config.toml
d_model = 96
head_dim = 32
rope_base = 500000.0
init = "orth"
init_std_qkv = 0.0675
init_std_o = 0.0
lr = 0.0143
beta1 = 0.9
seq_len = 128
train_tokens = 134000000
dataset = "wikipedia_en"
Each number is 128 + 32 x the weight over its row's rms, rounded and kept within 0 to 255. Layers, rows and columns count from 0. Numbers have three digits each. The size before them is the row's rms in percent of the matrix's.

# gate: layer 2 MLP gate, 256x96, rms 0.186, rows 185-230, columns 0-95
# up: layer 2 MLP up, 256x96, rms 0.187, rows 185-230, columns 0-95
# down: layer 2 MLP down (transposed), 256x96, rms 0.104, rows 185-230, columns 0-95
gate185 086:100112132138154089149101099075074148112147135106151150169127161195118121099168145082160081102130149091124136097127072116204132085177080117123114101181123099119140176165079116114145096079154149110137114158128095153161128147145195168166114111056136165172118066134113107084106111137062108130
up185 082:052140131159101180123191159090165089127156101110075105131159143157166123118155104151096172164196138124098110190154086145110139159107139107197081109080151174082137101127163103134135075155107127132126163132119145106130123051146109125109119109172083146093091192099149107119183100101158116126
down185 085:135142135124061147143154137089118132125147131174088151071153104121068163095127083074059142152148080123112127157123130126082106142072146146122159142090168117095140152102131134174132052138112082131135077108134180132117120116139173133092116134157052139146178202154164136126193148152124062152
gate186 089:142072155172127145171153084170151116156065103141143129149120151123135189133121191131079149124131124099158128148196129070138122122150098131170162080148098105151127136142115167074091100134082049148101116103117155125145104113064109150123167232094141185113068098105155151133109115118120140133
up186 092:087100100148113174095144129091182185145140086162123150107174166120108100075150108133128146165172118111153114143116111164144102097161161151144109137110203103090106180126160115183122169076160157120115121213153140081121138148174210101110121130090137096146173177160145156179088155146125096129
down186 093:111076099157125099083121126124155134170143056171143104124192134108116152111106113191120118105112118134126139156140100173108143162154089124139102100202213105227087089168131133151148133167123092119065106113107072105185108131129122115117088153181134149137127093141164140107065119168123140135
gate187 102:191155121121120088173063176113155101143101102169113127118139099133113080169138078077107115118096130077117084098119064102114129113190116156096099114123106117093159088105146099085106105108125151096097100085093069108054140118114118094093095130171139161122194147157122126106199112077116158094
up187 085:153084127158127110170069160121103169146142145096130102174155143140145167106168093129112107158094179143096130144115169114149072159110160113125161173104112162134166079122097135060096058131154112071083133096068103117071163128116078098141069155171073152168136143190090134141157163119137138143
down187 093:088108142124191094073157131144138179135128144092086093114135184100103205086139131150144157093143118183136121131182161138139086189069126122179173146116113145118092160153108116130152114095161114123154154164130119123179096158150132120182155196106074117146051090129144169172081132131116091128
gate188 114:130149148160120140083107129134116224122068162117114182082104155136143140141087171133120115145129093171158125088087168132144165144118118127179060135158157091175106090143118087138096132092134130131132075150105097148127138089106130086070108106090083052090165100114103164122126161045123150164
up188 120:120185150127111118080149134165071158121085174116137157105095151091154155137112111116159150167152131137135143081082172133161179128133145111183052148129120073172107080129124093148107160100078105173126073160133119153128116089091135116050085136109067052121163134127127170108121178086101125143
down188 112:101142171157120084134123186111119088173176150110176104091112120085102062143180144124203143158154136116079150155160077180118138135124133132175119147089121163171202120121121155116113188137146111162154153087146109136108159192205177100103080133174135154133070121137164132133130140118157126124
gate189 095:130157116204138136132148121074119162127127142115089118129086159109020151098166127123076123109086174154133094105166118101159128122144106087123154147185110137176118106042099188129088162135112146150070115182116181141094136152141114072147141192113136091125123125175140133165137107140170158114
up189 095:122196117170129091170183107084131183114160111075082098078120136177076153135119125158098154149079126108135131130119078108147143120124081171130123117158077159146114085068134153113170179091132130093093103146097137096099129154104150098204113157113196108095118159154136134055181125153120144110
down189 092:221121120109126129094151139198172055157133143123109090191117170117133188098145107149136144125151129118153157108118099119084138101112150131145186146114147097081199183159119094121127151151112143098163159104139095083103136123174138123138165114166118097152091112142177125198086141112110094207
gate190 101:127099138089206127107111114155122121130127051136110039188111191138104114160156140178124166127118118167144114167168113124082091151166165137139101137139095099128086139153085169128125171083119131158153153160149124170107124097110178170120165076097129124045158187158130140150121147151177159141
up190 096:113094155096154098127196204160100104114149105088128116171083145144118104080149107174133147078141119129121103115109142176096108147129097158071126172105080099121114110162092133085115121162090071145103099180163186140187187139135151175138160060113072114129115164092165097158113116100125135168
down190 100:145143090157116081149156140117100085126132216115095205066140080128089160103106098096101076163126101128148110079114124132159148150110075105087161103139135134165106163086168090092107090174104120074098075118087140109143153180167150122146127139122121122130132102066142128100067078098100090154
gate191 075:125134141134103099101143168029170155095139110176117142162165104117157142139135121120105097138097136156233119134136098055109185173123163125178153059103108131148136162117098143125189077168063098124099117136128081118127101142077120154134129134193112162153156149103147154114149122164128125166
up191 073:178114141167150100158124117160108128123081126095175093091085138185126110168113129158143145141112113086066120087120107158136129121181110132059119192188135167096136052147133108086058129153195108203138141105143160130112123111119166150143108110103119089150141195177120127117166078098132116099
down191 075:143128177147153072127140159182148200086098121161135105162103127104129137127099102157146091180121154096156134152096125118093127069185183088104128123142087145083145133145112115092094110151168101194205135127114123161129125116108167119119115117119102169127227192115075147119184093142135160112
gate192 114:120146124116122141156109115079095102143093132106153120161077106108091134134086181164151169096085144107083134180096107156119093065059087126113166124135170181088160152096101102124089178102141098070139128093127155149167162154089158112170104135126143114134195162122126064074078180128078139140
up192 101:097138157181172105132109111153102058129144133119151124091102108171154124080160106119086143129098098097137094110150134145079125088134121126206100124189130083127155125136119127098121168138141151095104156181096140139152131080176094099149128182134199154115057100061183120082148167056137130120
down192 099:124124127101155075098119102135164169109172108119057149073100161093117073162186068171090117175128193155113101118193129117091152107111121104112057186127142151125122088085102119098153143122154116150126101114142087112077155106150130108132137109144132130123055083162121102162162052136114097152
gate193 092:146141110123085121116158173125056136131141070150039123142107102166124058135108137154142112179118136097127107155121074084115141087164092067143088121129165114154151142107148158112139154076103152121110122168048135122086146121102178178090134139131179141179180114166141149123163144161133169190
up193 120:120105092168190149100124107128152126134105140115172115139084144067092117103164096148080148067163120166140138084153145190197123162102144084118097150114120133107136111113103148083068102153156070138139110135197178103140117148094165118095153090155172134125070138082151102144139103141208092085
down193 117:123153075209175141068128121128100115120140093114118083124092170077075098081143129191094130131177070146142138089147132146186110113123082037154071104138150107130151112126147148126100125105132089137103141178136162137100141149103140121085170088140155121170134157097127113113171119115213134095
gate194 095:111094114134126202116089163133162137074042155114157117147085133134198133139154144163124157087090141084109130105184163153109104075125132157166090099153107143102142138119127175096100116091181067086140092139143164126133129131184100153149054163136165137123093126141110070119132111138171058138
up194 116:143082085128106168135112136107111170099091120161137119147092139143208114131170155150134145143073147091162096120122155124070179126086098127110144088140147134087113121167113124105116116157178130122125101141160108087181134133186120057165101073229122076143146149104138062119152145068084135151
down194 118:165143088163120151107079166158109163116085090120105161161118153117188102125134153108152152129082169114126114098124121136100129113085118148037159113156118179082140116155190170094117090070167179138151084120175122087124157151178110130126138119202132047148138156118136080148174131080114126100
gate195 109:145106148138149154141037148144077107140135150101153124134110154145138099169104115174112181137121170138095110104088152144091088145143096175121094183118100164211143063155118071172108087111160035109102071108103104100137113165135136088151114098161134096146159166100155082148134148129153113096
up195 105:166126098113100118131204083087174140085129113112141123152097080114132106119134129097119147122125129172121132190171090157176158141105184110108136074157153149060120127079126203054139189152094195138130181116166135188120142129132086121121165106150147131098123101149107156145116103149191106161
down195 100:166143139133172161135074154171120120139150095091159080136159145200059129108127111148134131092153120102117136153139156126095118164161101151103132082115129110138122141143191150099141079101143087091185048059093170181148116135170102134118136151158089114166151156079120077097122207094154151109
gate196 089:082132094096136087046134141081148186135152151100109150139107160178128120136151168099150081107096129109145148113081142127126123120147141128113102103115121135146152140092140101157095085149184120066182068168170140106150180084214139114154109121103097092209113145125077123155121094187111150168
up196 095:060121112154199146165094134132105139062086139104082102134188102080122133102123149139101119103172135195145102086184098115118220135101097151166092118062130110178124129143139134147123102120147141182126097153173122171112101138145078139115118179116115087064116104064123136115149111111136165132
down196 100:094101117160160123131089167154129172131114120100075105128207150144123147162112165113091090087177117145115139054156114127085203160112111150163124130103099119199165190154126089150083088123159132097152032119152143101133095123159123139148164180127118071125148148087128148107155122167125170132
gate197 095:150114198172140039142158083130131127156139166076119127130086117082114157105124146067149121109133146126085106122110166181142111039129053174160123115149129141103114106178174062145145100133124112154078074120137126117137147085149124098153166178130155143185153090115119090131098112111146117177
up197 094:122177097094075225099083120135122146130116114155173142140169157161153104097136113164091138139101127125173131120167133103092128189154172098100127151134115126154111148081091191104059146138130106135214148115095179164128107180089152148106076090102112085097124147157118177150144142120094126074
down197 083:091107181135137130173123141129161108105089127142082139080096082193159139097175188136151155136130114142159100093099108102124155233098078141160105079124153091164167144162160147151145097119136137094133116120184113089177104114136116091126100085125188179091178150057145155127116137136116095116
gate198 105:091141112169158103179152125126100180135143084129106167164134157150128174172116164128080174142112081120110101083129157153151079122101106136133117172159080171117114084096174131073102064091116098096162139056096087145116133110126082207120108105120118089138130100126152132108102134112161134228
up198 100:154153136098102177109097128117142069099084169125184107115113108106151091084141133146161075113166155147106126185134099122096146124122133132112113096104187083150120154151097105181145209168110200143133122182187167101130136123117178050133172125164098178106154132111075115138141115156115123069
down198 101:106142115100122191102127102129108138088125000139157100117168095152117133068121131208134161145174124129112092091128121166123100143089138127133119102113140129137144147112169071197150105148112143136196127183169154125140138119095135138114151135161096109109189141135085070110140078161109111143
gate199 121:081082123122191129081164112137192136058106143114132112194067075118124124144076174131146148166139117158103083144185142117159178130082175138189139108115184116117121144133159134098162181146130116114126072148084107064131104129124134126135112079162092094131102134078125171111072119105121158145
up199 098:063160130136143120102168102123151115106080137111143135181072101133118132141107173148161167180115096136118114113184146152114126108096123127186132169133158135104102135113126135078150235139143067132126085109048124043155145179121121137165075095150088102133091096128160154123075143090109136131
down199 090:137137090134084107120047069108077133149119132138145181135119196138079122157103095126117110156131109138150175113131127181087143162144156165131070138147121143110141092080094161122114174116131113109100186141107133193129144127050105142121191129146165152115077121134098101097189108143104090045
gate200 115:095134182142181155156125102138103071075108176156175129165067170082165155121113173157154123153116157154085143153172100132089121114081155122168110095055151155114099190128100151149117156146132151140116155089132161106115118132146166108113165158108190148085172126054143136176183123106171111126
up200 103:147143116074112113061164148094103186129121093085073135072156081191103100173131119148082150126118062096183078131088189129147121173152116147081147148189167102119137072109154131134144120089148090109130123135150064135139127124134096145164097120158103126182097110179120113102116117158095156175
down200 089:099090150160169169116158105146070123152158149175186101086115196104145167096142142148060140087149145127110103196155105099084137181125157113110143045128140131118117148148156158104115102163152159105175134139196165103117156128126123137101117140067171099093165072090111119150171142138129078156
gate201 101:135112131042118117156104182151090164097115068071175066128106130156117142139105127129125152107124085128132120114118117132070118146124119157115139138133109123179193160121116064190098127079107054131125161182057067120150166091092135121144120129150137114146140094154139124043106156125095109088
up201 115:117175122060114074149099196122132181100136060043130118139133119132105141122098114110145117161163071074196137153115108149052138166092112104157130141148148088131140148149149074106168124102132074139146105097094095122147149098133065105127112054109114070127174134120151128093118137107097146135
down201 114:140154108039131121078118143075106140119125101098124116154175111182102105101091115112119131132190104138201136104139095108137121164118108101164142091145074085138133125115170102101185113096144070131062160101090132114167078113122086133178109108107131040094164164121139170117126130166092157084
gate202 094:075091150149130134141116142096103150116099100139099172151132109128214104080064125124134139146161117156141156177147153109099066164120132134089104194086099134153176160102150134133135065122156135121181126137104105165126084175082073192086118133148164198199128155157156122136154146130125107083
up202 105:107163131110159136089113085097122177115113109100175131102118124073192155087111091039152113159219145144090101117092138098117129150114131125150129211137128105134109160165148084147082091108164111149168069139160076129112106138096102099076090100156155109142112162122105141184152165129103082118
down202 103:128155125122126150094118150128086139106077097040160112069104142088154190143136036082154060124158128204124096137072138125142123133123131135151115182130175102169081125147156146133113098103127120117166089135119122158094103117062112146173106100156088131141175129128148078096153182105106101111
gate203 090:152153133057101080089161127139122124110095108107111156121109096130126073193123150116130114195095088181097142124098099162159108113195115163126070118130133133079115140089133116120140149142113092140197140123128070149113058113138142141088086149126088173128170050210147155091126140158150094132
up203 104:147129104148104120125081091111208094094096104083015191110122189150072114126106114085142152144146114089167154081152129139123200115180096134113139163108164154089137121120155145135174103100131067134165135133112133166094106154169154131102110134105124149149099090186154077108148107150112129109
down203 102:130091118155118150188121131125157097093153088120079152171106151117050146155128101079148157108123154118167151083129122102121142146091067092176140152113114121153135197150141203105157099100123122124146115181094141179061105112151123121110147208112092135177137063117097126110154079165112166085
gate204 098:090070084086195154151143097147139102063163115188145197154138188111137148144126144090082162112180120129112147176155107102150090110155149117105147162117100164117118104046157105100109122109112182133178123091171113089028128139114151153096186108099129128138111108128118125122145111147130167122
up204 088:131088144115117118105138102121209051165108133147156129151098055112131151088107154126143152101142140083110125117175184138171169063100134163156164099197134118145118121172175203053114133155124143156147099123166149152129131065142140085167077143129116187122117151129125122166076137120131099115
down204 092:153128138154173149146186156129065082093121172194177143125156165162076110151164102087099145112167168139185140167130143153075093114168128099189096222128116125131160133091129040117135128142126097088103184114132153143123118150134182151117147136126149107081163142097113090144124152146143138165
gate205 099:145141098154151116057083173131129105145118081160104094142100161146066173146134208094163105094164172178157185128190120114125085145138116078151126137131101143088121101142126152072108097089118100147053114121070157137121096097164091167119121130127088148153157177117092091112121163187140129146
up205 088:127117139082109103064090078128117101123158102070160093127085112049110172162121126142070145129131124179149100151163142144102115152077148148102155157116171099115178099127103103138142116117174123141143162135159093063107124107103113114075118101139100155139065133083079151093100091186196141065
down205 098:054085202077055161154099041155123206141132150122195137089120142080186128131159064105099108128122145098088133122112106151089169127160147128097149113127177111118136127124100101111130144137115139148174130151102125128090113159072111135137166096104114110086116120141124103056096093103108137121
gate206 094:127200104114071089138136127085138094176125087118152199138104126131117098115109163090134100115151197091123138108092176098051112139147111138145183116100089180156154153094080135160149171106110118122148153126096126103149130159153108105171105175158138156092121189184157112159143060097090086146
up206 100:132166088094119108168121151145191109144150104138099170116090175130116066074135113167072141117158173150143083085098141128128096133120123119130120147118104112151131123131114127105081118115195072127186061125148086128094120136114123114118034132222162160139122141122186071132133071091153117117
down206 100:121117134133123138138192113138098104085121139149121169159117166077114093138119122131164166126116083068122076110103086197119126112115136093192155146150167154108117149138047147065109119109101150109072155179079154159116134147140095126200157117090102098076146173167102105119097112050097122105
gate207 092:144103108144120134105139164130170112053081149155112117093123124182129132112117173211145125130146160156093052162182192144092122151167174146118116140117169123116148134103128063156156155109207156147120082114126161175191119105142088107149143096169081136090119150139082134159127123068149150108
up207 109:131075104108139156123160113160148127054140120124118164135170122089153159084071167143096119157103129175106091244154071127189092074067110076162158113079110169102129150139135158104112096142132109060117159091143160141101160164147124102115175156131140154112164100091118124151150107129132116129
down207 106:170107094137121140192173135112179139081148182099140140145119128135115102127122157211130102133118161177118122224138154075168121100124160085123126105144171129162112088177149161081108172156195132073115086097160132138107153119180079080139127120119169155147135120096100145167133099159185120137
gate208 116:159097119124134096116132155140112127108132142153133158131095194183140194120133127093104109162106097150184167070109146155067127165087040212123118131148100147141096089109191102113116104152146152081163172098152152140148162117160121107125099104131100114138148083179055159139132093116136194115
up208 103:115186171111104136148125080131148107138097079076100139101160091091120063110108148145098143105150146099115092207125131093141110075174182083119122093122164102126138188138101144139116132100145098182114091146148090092105091164098133108126187136117168149103109184062190090124110179114126076145
down208 099:144121126061139082120110117108109147125138102139165162116152115178106196098080157152128129110133115120148146096120173147047125129083076111126115114172127126141132133176191175066156082114186168112200128173151170140121181100143115141073087170148107151117205137174125128142144132133106149175
gate209 105:121140127125140153119142159166178186171153115138082135135124123131118179121149125195121227079146135181157127103175188141110066185137160131160133153163150107130105125077121169093110138152099080141096109135158170167144108156141124131124130166097145147143067098138157148154120028142179144114
up209 084:124098136178144141140089141166179129158157136144116139114124171091131195133187112215110162153072112146128142119164126134064104167147192133108155170119178087132079179114138137108113142146085114104054074098154191137132156180159145139124148106141105130150103152150176152172134102153156165091
down209 100:151105130138094085112113088113089123119069146124165154129130128147117073129126119063104060173108131088089140165103046130173197063129103092105123123102110137116112100156113107131132104149160153084131150133037107133117165130115104118125146101153105118097215127089112140106169187124077092161
gate210 101:144107124179098099129126142228177142080115126120111055111103158085119132137153075141101150140156164127143103078108154067092115158151148154119166176143082104197100101082109108119135124136107133140127129156089128084143128222138174069112120140149055128125117140146146111142139115128146202132
up210 104:093163115163140080137151118027099119118146118142108208062115151163103168099120117114140165148109120117115106166173114145125106153132106061150126080138179140084092149127140175144173120102119090159089106090132142149108143068145086169144164087120157141124112162092108109196141087149158072171
down210 102:141128131110131167119140132232133148171126087091144082141153128140129090127181121125132144116171126113146138090069131102094162121151190161123132169122084100188163107127165138086115118200143156149139130177124132114185122192149176188112109145177111116144165093159163109044123134129136183115
gate211 101:166135148133175076179134113177149189146157173082136113082096113151125096145161104135171129106173163135161125118172127119132174185164095119107128102134119171143118110100122096147104097093157113119133145151136107095140173137115116104172148132073168156165156137132139041170095066199205172116
up211 098:151093159106161113106100139160085141154169137087152149126109083178132107095145198120146100093186150138090180162147095135156132129093121119141176133096147175130121086123132161113163100195132116101126078145156163057151136156139105097144176144135175118124188078153098090168119099190161201151
down211 104:130118179136194059120092146126113126179124153159146135161100078073134101100162109170162154137200138135139156097118134147195119099126104092147198116115104165154128181096101151134089130119187169097117124155195103082112142174160112094161105085120163143145153156093133077158091116144167161157
gate212 100:054087102118135139102113152140132091173134048115160192146077114172066117104116172196164148210179082077105182132119140141130093092137137095125090098165108145120122148172105144080116104117102095106090092134104139093130122121102116094177110141147122150139119142130143080167087147144107175151
up212 103:090088080173154138100145123130144131200137073086154163143104148168107191074121168099154158161197115117110176150091149186110120108148133095124082148186159099089131153214098097143097074127109108144102093159140157146124156131148124114151133154165121153113144124134107086162076112140103187169
down212 097:143151096151146142152128150122161108109157210149102112086190156112030114101178097175156169063154081118126177202131120148097148111091114102122147100119146108139136112104151109120134089131197133154110144098148153104167170133128180101138116150129114146115084086115138089124139058107158187093
gate213 112:107107090097148078159145075131137096141058089116067152036104161125074190116112122115165101072110155119172173116085066159100089107156143150136112169106145112115109129102133093134130175107136124127163138136138071130134148176173165091139200113106137112140148117149117144104151057123177110133
up213 092:091058136179123103106202098156133136186121116126122165178126114138087153144170169111106136088095155184147207070119105140164090110121135097171138130104116144103108111141068120053073129175170106111099120146144142107127115123137102125188182161108091100168095138132143125121144062118175119136
down213 103:191099142186129086131112113138076164163146152113141109150109097117146064167170076134140158159134135161119105155120141121138092117104109094115127161104097148116118114115147142188142145184105150119099174088106118100105136073096083115128099084182059105131044164061202134126114177086103123144
gate214 099:145119176144107160097115118133091215110164146162108064168177157125119153173123143073118121109163107185139142137156100081113107132133116112115056101124100128087160182171099111181152164071103112112126166139144135080092137096113137130063172155112129068079120110152108136136123051107143112172
up214 110:125060096124115158113162080117182167116098135141082108149139122126110065167131077192114130102130099141102104161108104143181112141052087078106108130126183160121124140128097090145109098200061098086100091079128109128145163114086109091095116145138141151161164092130151182094115074102129122089
down214 114:117126058125174132084151139092129098123112157116149173110093073149137117126160054140170093101108117090168133164099073157139112079114099160139109112160139102081114117117141148064090128189166156095059080131140148198090122112097105113123117138154157153178156196153104129141142127142148067172
gate215 096:164121092131158096120070135089167148143115103168111170172151076118146096123095135067167068137134159159194149112123056089084205096141165096120066095138104104139131165121105125154150131181135150113154131129113101068147163065070120135142097134074123134126107164116109128118128086106151138069
up215 092:116119122107180128156108123174134173113108160077146107121103127210166194132135129105148098082111159170145125137145185107129105169075090198090139197082174139131127134147150078084150120142139136204150096124117108090098182112115128063153129124090159092111147096093142101185139115090149131143
down215 095:108094143113150080184133151166106141109123109081162107171149172147122094137070113135109060147101133191101148097111100138090141074070142124158165147137140130202103157150121069074087158081091082102134174111177201156145136125122200161094147082121091112144106124144154109136108133125135116100
gate216 102:138090121154137191147151138151074157126132189177187065170087074156134139119150097129126112155171165110140184092153169168200088116130101098173138126150134132124107136182129097069163137083139095173189160164151109149095111096147109122178137141098125186160150128115114111118111095120150065131
up216 103:073090133137079193153107165145091144137165169205112097177098118144137122115171118111139109189134126103146195068141166120188120132148075092164094132128134122116140129182120131122173105113122099180141140189137158142059130096123109099213132150086106159131131154110183116100089113151115106121
down216 100:110098162139077156156140192126133115147169120145126162177119145115115135134152148116130115164063170145110127154092107124142101109160116101122105173110159119130108116115171176130130084158111175081052061184146124121094120122170084154196129174113093109159139155072165136094079213127075157150
gate217 101:156129149089123159137137137112153120157136133108119107076099110124116141109128151101187117086094117180124145078101051108154161166151082139104093152133158195104132089118109062138083091085159135141227131169131109064111110141066128113133127102192084141102139140119147128074067133178130111154
up217 099:099149071143123087145117124159125205153137142180114111179166136167098104171148108187093097143211131159121110145207146084127142172116182073125119095061108107147133141218151166116145125175095143100127117122158107178132165081129129141104137125140113139145095119120151155126157123100147102071
down217 098:128140128141126112100159146127079143152123109189082124169128153145151101147121129185087117179166166124107146142188136119108096218125180122171146127061150138188162074203109150136123132221128058154148153129120112127184142126097166095143137099129128104103108173125145130130142074121088155123
gate218 094:144134135106187146147114192130133200128106116122192091160161081112101134118129118133124103118183149171139120156143141065140147158095088187172152125098120105103121103133151112109115092174140138084155158117105128100057100149164089047146076093090104100072136162135127105115119065127129135205
up218 093:128134169118120142104137046127039072090154101113166139092112171131124159133134155164106144081104057098135103100061136154091087097166196156121113163168079116151143148129094121130113122078159113156162135107169098098149159181124126134130170129155139095122113100132145106179093215133133124109
down218 093:130152124058166146126144168132090106061128077123098197124100109115161107121091085075105163150144116128093082144166148120133121061143106079086103098130137160174107149155188174126158113090144144158062109133104140143190144100135125169104090089157182117121127164121148163072172168120173126128
gate219 096:185081086170137101122144081083079144092103120138193171086163127124106107152087145160104115172150093139133137096136171116125101091103110100184092086140140157102163125056070161124138155137101127063099145159095126072140126150181112101131109177130119164175154130152162068123092122140184151162
up219 094:193101093137130071108145085125103124147116118117201147095165094150119108153080117104130144158140121125123178129145107129146138079086089119139067090122142148080168097082075155115127185118129123055109152198076105103126130195158111099149104121117135156160142117181168081090067104108136160168
down219 095:144146101090153133130152072094097127133198195118096106132149114163088099158086093180140102111127160186144122118107160114142167058134091156143081116137114118098111133096127144155096164189146120159087151076076113102122136180196160118132094131145107152148056132079102123118057163093137157149
gate220 094:161131193148081109147150070170104140153106125051146090139064115175120123093120154095139093145093107091155122148065182160127079123088092126128083122178167135159125134119090093128148115057159100113099081191116111169115125192115099136170139091141148122130136080165107143095068135115113124117
up220 094:113110130084137123160069138099144146135162110145105217114148095174145155119126141136206145100108118119172131139075192223129098109114098150132090121093074115133158141185130091116097201105140155088127139122152131153160160128096106149100158080135132169150132120177143181145108156082066128123
down220 098:070109136119122106116140156121124170098157209121172209118132147166135132099151054133106148126118157133120135142110152142126168121141103060145129135104085132158126138146056101108094159116152203160142138128204083146166149121059083122100143143120148130123086143142167137180166056147101154167
gate221 107:139193077079120072168105145165123159128109125155098138113154136162130150120105131116121113146126185163159143162108199130109137121109097169156140146113111150178162080050169087128051113172119137136173163146088133132142145115132126110124104117145094109174110034194094135078165119107133097082
up221 097:128173106090114102163113144170125153149131148129067175106121178165149163126087072105135137150122163142164133148092159107096191137096067147154148154110115148131152110087167056090073065182117095171144178140127140117122197111140147105132112129171149107168088086152110118097201140105153086150
down221 093:137064152192194146089153121116127049108081160135091144086131178128139132176154111063149114207117122148109146143147125123079172127095117128134118090159142152060125138152133134143137111164059098154051141145114111130069103098164120131160156135144166147151108142114156136174110174134157093165
gate222 092:206118111066141144142115157141179111147080105139180133141088088139198135172113154137204152126129123102105140153159147119126052131078137174155144146063132153135125091109072144109086187075120134156127135169050128120125115174149107116136155096152118124129139120136109082094192108119126074142
up222 088:169073103071095127104173161136179125177064119100140157171132104083141124185132146137168129097125083132171147146163169121153088142092149184189143123059135154127118131133107122125097187109139102172144113156107122084108102147102110107143152034182077130130121158097120125114169089153093089121
down222 089:127148130174167146130118155191131129190107100123107108143199161100100110150172147085080044162141066142140113134110101139075113147107121110124127152093070078142092146139168144172099147081150120103123132085100168157088096145151075093183151133117101083135059195116130130143129110115141155088
gate223 091:156120077140103151177073127139145147091114124183116093164156088106112129139113164161166074083134121144152108115138172067132185136140065148108200094089141116163208135130106143200110084164150132119107126128130127116162118102119131174109159108164114129152158151127139138114130026176177131095
up223 125:141112147114158135126189088138127092086140114150168105087083149113147129150121153171122160171153136121176155118138110149080106142148160187118115158070117083144083192130193139102166185076114178131145185153090148131100117146158155092170106130079123204111096060119146121142138155066132101159
down223 108:144116104086167145155151103125181106075127099172167103113080102102178167122095153136120105137131187144160151113130138097085139078164094189144120140039128126178112202124131142136202168090133162142116136153114145122137092126105195113137146107114126192110150078126151127143118061095181112133
gate224 085:124161173132094070172162105123092073137100150122125164079136159176124158130130146156062116202111128086145071147105133075106070127159117106062145154101135096148110154168141138101129086170133084106106127065169105126121111133104126084147152149124084082063150166118127113155156143172200143126
up224 081:125101103106130072095065104095177184158100055136134115145157150161121115162102087130144133105161110108137150111157057100150148131125173130159138141184089070159087148207099093120156120126171088187143073127119077146145179126148119118128164063083074093138145146124115107103107147113114145096
down224 083:128134147075152149097109175180110131125103139089140144112049136118132126136130149130174115128121064168102156117105206171083193175107084138142121157130210132083121160139144145166130177166136136105119167107149106048072119145114149161078106140155173174139131121161141152109113057145128140115
gate225 110:160165171071155138167181146152128182102121144123130121102099179127103149106151154114084115186150148135128127156191148145041169106131103168079068095137112125101133149137175081079126124127160170106115159127198147118123158093138170124136189151077141085081113095115059136138144121139145118173
up225 107:116071119126144105098130112072084082142148190080125155138135105056149133130104116149079179132113118167086111135091154114150118188149112092159199150110197136144124117088092144135157103177102126112170123085150109082122110150110101085057140147182112162155133150172156132171161121151190143089
down225 109:132106096148218106139101129135142226092139109160152165092161117173119156128199091083105081127122190104111135172145128141068074155110106144130094109146132127096089126113103071141085145164122095144140115161115173159125146045173160074137124135076154119122119130104093115148142105129152140167
gate226 111:186090085101163106096122092095127146106183133150101158164147112110155151107106146157085100114141096166084100181104140178125102115122104138156084089106095081152196107123118107115105133188160109135196108137192115188139139092105105119093148195110103154097124139111107183137120133179210146116
up226 100:134130125090050130068155173133118131083073115108134154132112165132133128098080164111149113095103171185095094147132110132123109082101107150145064108120110078060140137127100113175107185119144132123159110127170130119094119081199136098090162140109132096127096101141063164141147160037086136165
down226 110:100159110082145117178176069103115158114083105135153089105151116107149152082090147136156064125097107212114141124142118100167147079175113102127127123105197086174103118140152070093147137164127090116098080078144166172160121099089109135100117135086147094099104067093107157156179107129177135138
gate227 104:139116056117113116112140121133157106144108080094132162151115130108085101162135145184096134130060194124112084102120153148096094109105130094107180118110148133123130124133125181080122143144159058091113114143179157094158127163162121182098077112209077156123184180103196128103137180106163137123
up227 100:095109096108097051140154123119114115161168136119161151092109164161046115140168099151186144129100183144131147085070122147188140135099131157130069075126174084127111162123128097126144094111105118128099088175162125108088070117144136136089145075156085125057181133137135093120121169107169176128
down227 097:170130118100149175145139097095128155216140050111119084125128111147121130149100078115220151124174137151157139100107164093162180176071123178092115111133143078099124147119084130157126163157111147123095210147167137094093074140145097076145133151114108136094129090132132095129065138103126139138
gate228 096:162151078127175153129152091148168180079081086225121079092127124105140104121147122152057122138183137108143156138171090067143136157156135085133149132133123174136126128122140150168128143087146167133112207129132122132150114148125159142067126124108147133133085113084153082156147054114179066122
up228 097:138182114141121208148071099133090158136137126127117119122159097043114099148188115113136136152150176115107136168129081090097098116151098094138066106065145105120144179093176178116082100176166126163164079135092137132124103122123133095123168135160172118107111127154110195159154155060093148131
down228 092:162162146144139144089104152111157172129139179143118147123095139066179086094079105163139116194150216133113095146141149086135117110165149161120057119102159174156105090056152175131152124138156109118121102103108095090090126162107125146110084071171138125142141108084150145103194072092110103111
gate229 088:112066180150065124139182116129131119130120153094129114127102091084120166055133125112063163092107141188188115102127213143156111063122128123142165147137108145115177139098063132127073132109186127131174167158165132111127156162112125125151168112132141121133112127125111077122116110221125087132
up229 071:111141188109127116159121130126103127124089092140162094145156079141110168147133193090139085194216166088092112165111118111142144134150119112133110096137137119048059133178202100163142121119152118157096135043141151077108116070146121126166088085123112142114134119129080117136125148168081114125
down229 076:132124151093108117157131112119172143100163083101151176151127133093158143131139097124073164077102105125123100124164133078084149158108143129099133071177168128129151119117176111089143104039129131091115163104124123146169155144087203142138118140164111103150138112197101107148034196187114093152
gate230 102:116165078162129096151142143040159167080118095140195088109149144125169063129098126079124074145092104122162111072172079136166099149150108115141101123117098135130164116152177152160132102106138145119081078141122119157152110140130046201140102067156134112133134115127152121083180099114082116120
up230 106:119214114172099057120099151073113142150119107121154155113117105116154139090090157136102107155058089132136104091117166144108138087142098108130098131104078071114151066156162130158199122155131112175098128140125127157156146123124057141168112070129140117064085125136170135166159151085064116109
down230 107:134198149147159089113168130116102130131146186135147144096120138089182109097111114092124117131100116131094048095114136205165182181118125113138117135086106106169114120159030165090176159161124130112091080149120085146105123132129057126161140121079148153072103168131158110156106145082107148126